config.toml
activation = "swiglu"
norm = "rmsnorm"
positions = "rope"
rope_base = 10000.0
lr_head = 0.00286
warmup_steps = 200
schedule = "wsd"
decay_shape = "linear"
seq_len = 384
Each number is 128 + 24 x the weight over the matrix's rms, rounded and kept within 0 to 255. Layers, rows and columns count from 0.

# layer 5 MLP up, 1344x512, rms 0.068, rows 277-280, columns 384-511
[[115 111 103 139 126 160 114 123 186 141 121 120  81 138 156  93  84 168 149 127 129 152 135  76 111 129 130 127 143 134 123 160 174 188 142 120 104 124 115 164 142  95 113 130 138  67 108 122  81 106 149 157 114 120 180 129 122  76 126  87 119 128 112 104 124  92 105 140 117 149 184 160 115 158 178 121 128 125 167 104 151 132 167 101 109 126 144 152  66  87  88 189 121 115  50  93 135 149 126 145  98 147 101 114 133 145  97  98 156 148 118 167 108  96 135 123 125  91 137 142 123 138 133 114 131 123 124 121]
 [168 120 135 117 153 136 117 187  96  88 180  85 139 122 132  85 145 129 171 115 138  87 118 141 135  68  95 131 150 141 105 105 113 130 135 126 125 129 106 114 103 146 139 113 149 104  86 139  96  95 148 138 147 150 119 153  92 101 172 129 130 157  73 126 123 103 119 102  81 100  68  89 129 175  91 168 168 126  84 108 129 125 109 126 158 104 142 150  77 120 115 118 161 156 110 131 109 166  97 117  96 140 158 139 108 117 156 120 124 118 111 143 167 115 100 106 115 155 128 125 101 123 158 112 136  90 176 106]
 [139 104 158  97  87  99 176 107  93 144 113 130 156 144 153 130 148 153 135 109 131 138 122 177 142 101 121 115 122 171 156 125 127  93 118 126 125  79 134 168 132 170 133 156 130 163 138 136 131 118 133 135 165 120 112  95 151 147  93 112 131 155 118 164 161 146 134 132 142 127 111 132 164 130 149 131 121 172 155 105 102 116 125 132 103 120 116 135 155 138 114 108 144 176 126 116  95 206 130 114 126 162  98 132 176 141 104 130 107 104 110  93 102 144 148 139 128 146 137 137 102 128 139  88 136 132 144 171]
 [146  93 130 121 138 135 168 120 128 158 138 150 105  82 169 131 114 147 115 128 141 103 116 128 110 128 124 129 139 152 114 108 168 113 132 145 146 135 132 130 135 185 104 118 154 122 129 131 111 144 132 136  85 144 123 119 118 176 151 128 138 139 132 110 121 139 122 137 131 109 100 136 146 114 130 157 122 172 109 106  99 131 111 140 132 170 143 144 123 113 113 123 119 142  98 130 161 109 121 145 109 101 141  82 101 146 129 101 117 140 104 122 117 118  81 179 159 118  94  69  99 178 110 123 128 116 160 100]]
# layer 5 MLP down (transposed), 1344x512, rms 0.0235, rows 277-280, columns 384-511
[[ 98  98 109 136 145 140 149 136 119 140 131 122  93 138 111 100  79 134 143 166 137 128 105 114 125 136 116 116 182 108 134 163 170 164 110  98 154 125 107 103 114  66 139 144  95 112 146  97 106 123 140 171 156  94 181  83 123 102 141 137 174 153 144 122 168  96 126 151 129 126 169 125 153 163 174 201 152 141 123 104 118 151 147 168 149 103 148 145 133 140 105 134 124 167 121 147 103 154 153 127 101 117 178 101 144  84 138 145 150 121 139 120  81 121 115 117 127 129  92 135 104 117 118 104 124 119 126 178]
 [132 126 158 152 112 113 103 172 120 156  99 136  96 125 112 115  89 109 158 107 118 109  98 147 138 143  97 158 161 113 129 137  84 109 129  99 132 159 120 110 166  85 104 151 116 128 163 109 132 106 123  98 134 112 111 139 116 120 163 125 113 141 108 155 115 127 138 128 111 101 122 121 130 136 103 112  90 116 161 105 110 149 125 122 113 122 118 132 171 136 124 141 140 157 162 150 147 167 164 121  93 129 112 161 134 120 100  74  98 120 139  95 127 126 153 115 144 108  82 121  93  93 152 132 123 125  90 137]
 [162 130  92 126 145 134 106 153 146 146 113 146 118 116 124 122 137 129 113 159 159 112 154 128 137 123  99 120 138 106 140 110 121 166 140 166 115 123 108 124 144 102 134 131 126 109 139 149 121 146 117  99 131 107 132 126 168 135 142 101 147 124 167 135 106 118 139  95 111 141 163 163 174 134  90 105 117  99  91 148 142 131 130 120 146 121 131 137 117 111 152  87 130 138 117 153 152  74 117 147  94 123 162 115 149  96 138 138 158 177 127 185 116 125 139 104 116 135 109 139 132 116 108 179 137 131  96  86]
 [127 111 122 142 119 110 175 127 133 140 115 139 126 130 140 135 129 136 136  90 113 119 128 112 182 135 128 170 112 118 136 121 126 137 119  88  78 109 112 126 112 136 142  96 104 123  77 117 111 114 107 129 112 138 141 127  89 133 145 125 101 141 153 128 136 136 107 130 148 168 145 126 122 116 124 162 141 105 155 114 101 141 145  76 133  96 156 125 142 158 131 118 112 171 188 103 197 140 118 134 117 130 137 183 104 190  94 110 133 150 126 134 163 139 142 153 122 133  86 151 130 112 157 150 124 135 112 125]]
# layer 5 MLP gate, 1344x512, rms 0.064, rows 278-280, columns 384-511
[[123  99 123 151  80 153  78 154 137 154 179 130 168 145 145 137 118 137 106 145 154 134 137 159 137 155 128 143 155 119  92 103 141 157 173 129 133 132 147 151 104 165 122 105 170 122 127 139  90 110 137 166 114 119 111 107 102 107 140 144 154 115 109 119  97  95 158 115 108  92 121 153 113 137 121 145 131 114 151 163 182 120 127  96 146 149 158  87 140 162 141 154 141 112 112 156  90 125 106 137  88 188 164 130 131 125 136 144 105 132  94 117 136 124 168 124 138 126 116 136 147 102 122 156 121 123 117 126]
 [147 115 113 121 119  96 140 140 132 102 123 143 175 110 147 129  90  93 121 143 129 158 172 139  89  88 135 114 127 112 153 154 115 118 135 130 128  77 154 132 126 132 148  84 139 155 119 163 144 122 134 121 147 124 147 122 160  85 163 127 146 134 142 121 131 174 146 139 170 142 123 168 164 125 133 103 161 114 148 144 109 139 135 116 115 139 121 116 119 138 154 117  84 104 116 117  90 124 103 127 106 115 118 128 143 114 137 147  86 126 108 118 127 164 160 166 149 120 115 119 119 139 109 141 151  95 101 116]
 [140 210 132 115 100 137 110 149 147 125 129 102 114 149 128 138 138 141 150 122 106 128  88  68 144 127 120 137 132 128 103 115 137 144 134 125 125 111 103 123 124 147 121 115 156 127 113 142 156 138 121 157 116 124 148 103 124 125 109 150 126 152 172 141 112 143 158 147 111 138  96 165 111 149  91 174 120 150 105 167 123 135 163 108 116 155  81 126 137 113 113 108  81 150 126  93 106 148 123 121 135 135 130  91 123  87 105 123 143 135 147  85 109 121 122 108  90 124 136 114 144 167  59 146 110 126 127 169]]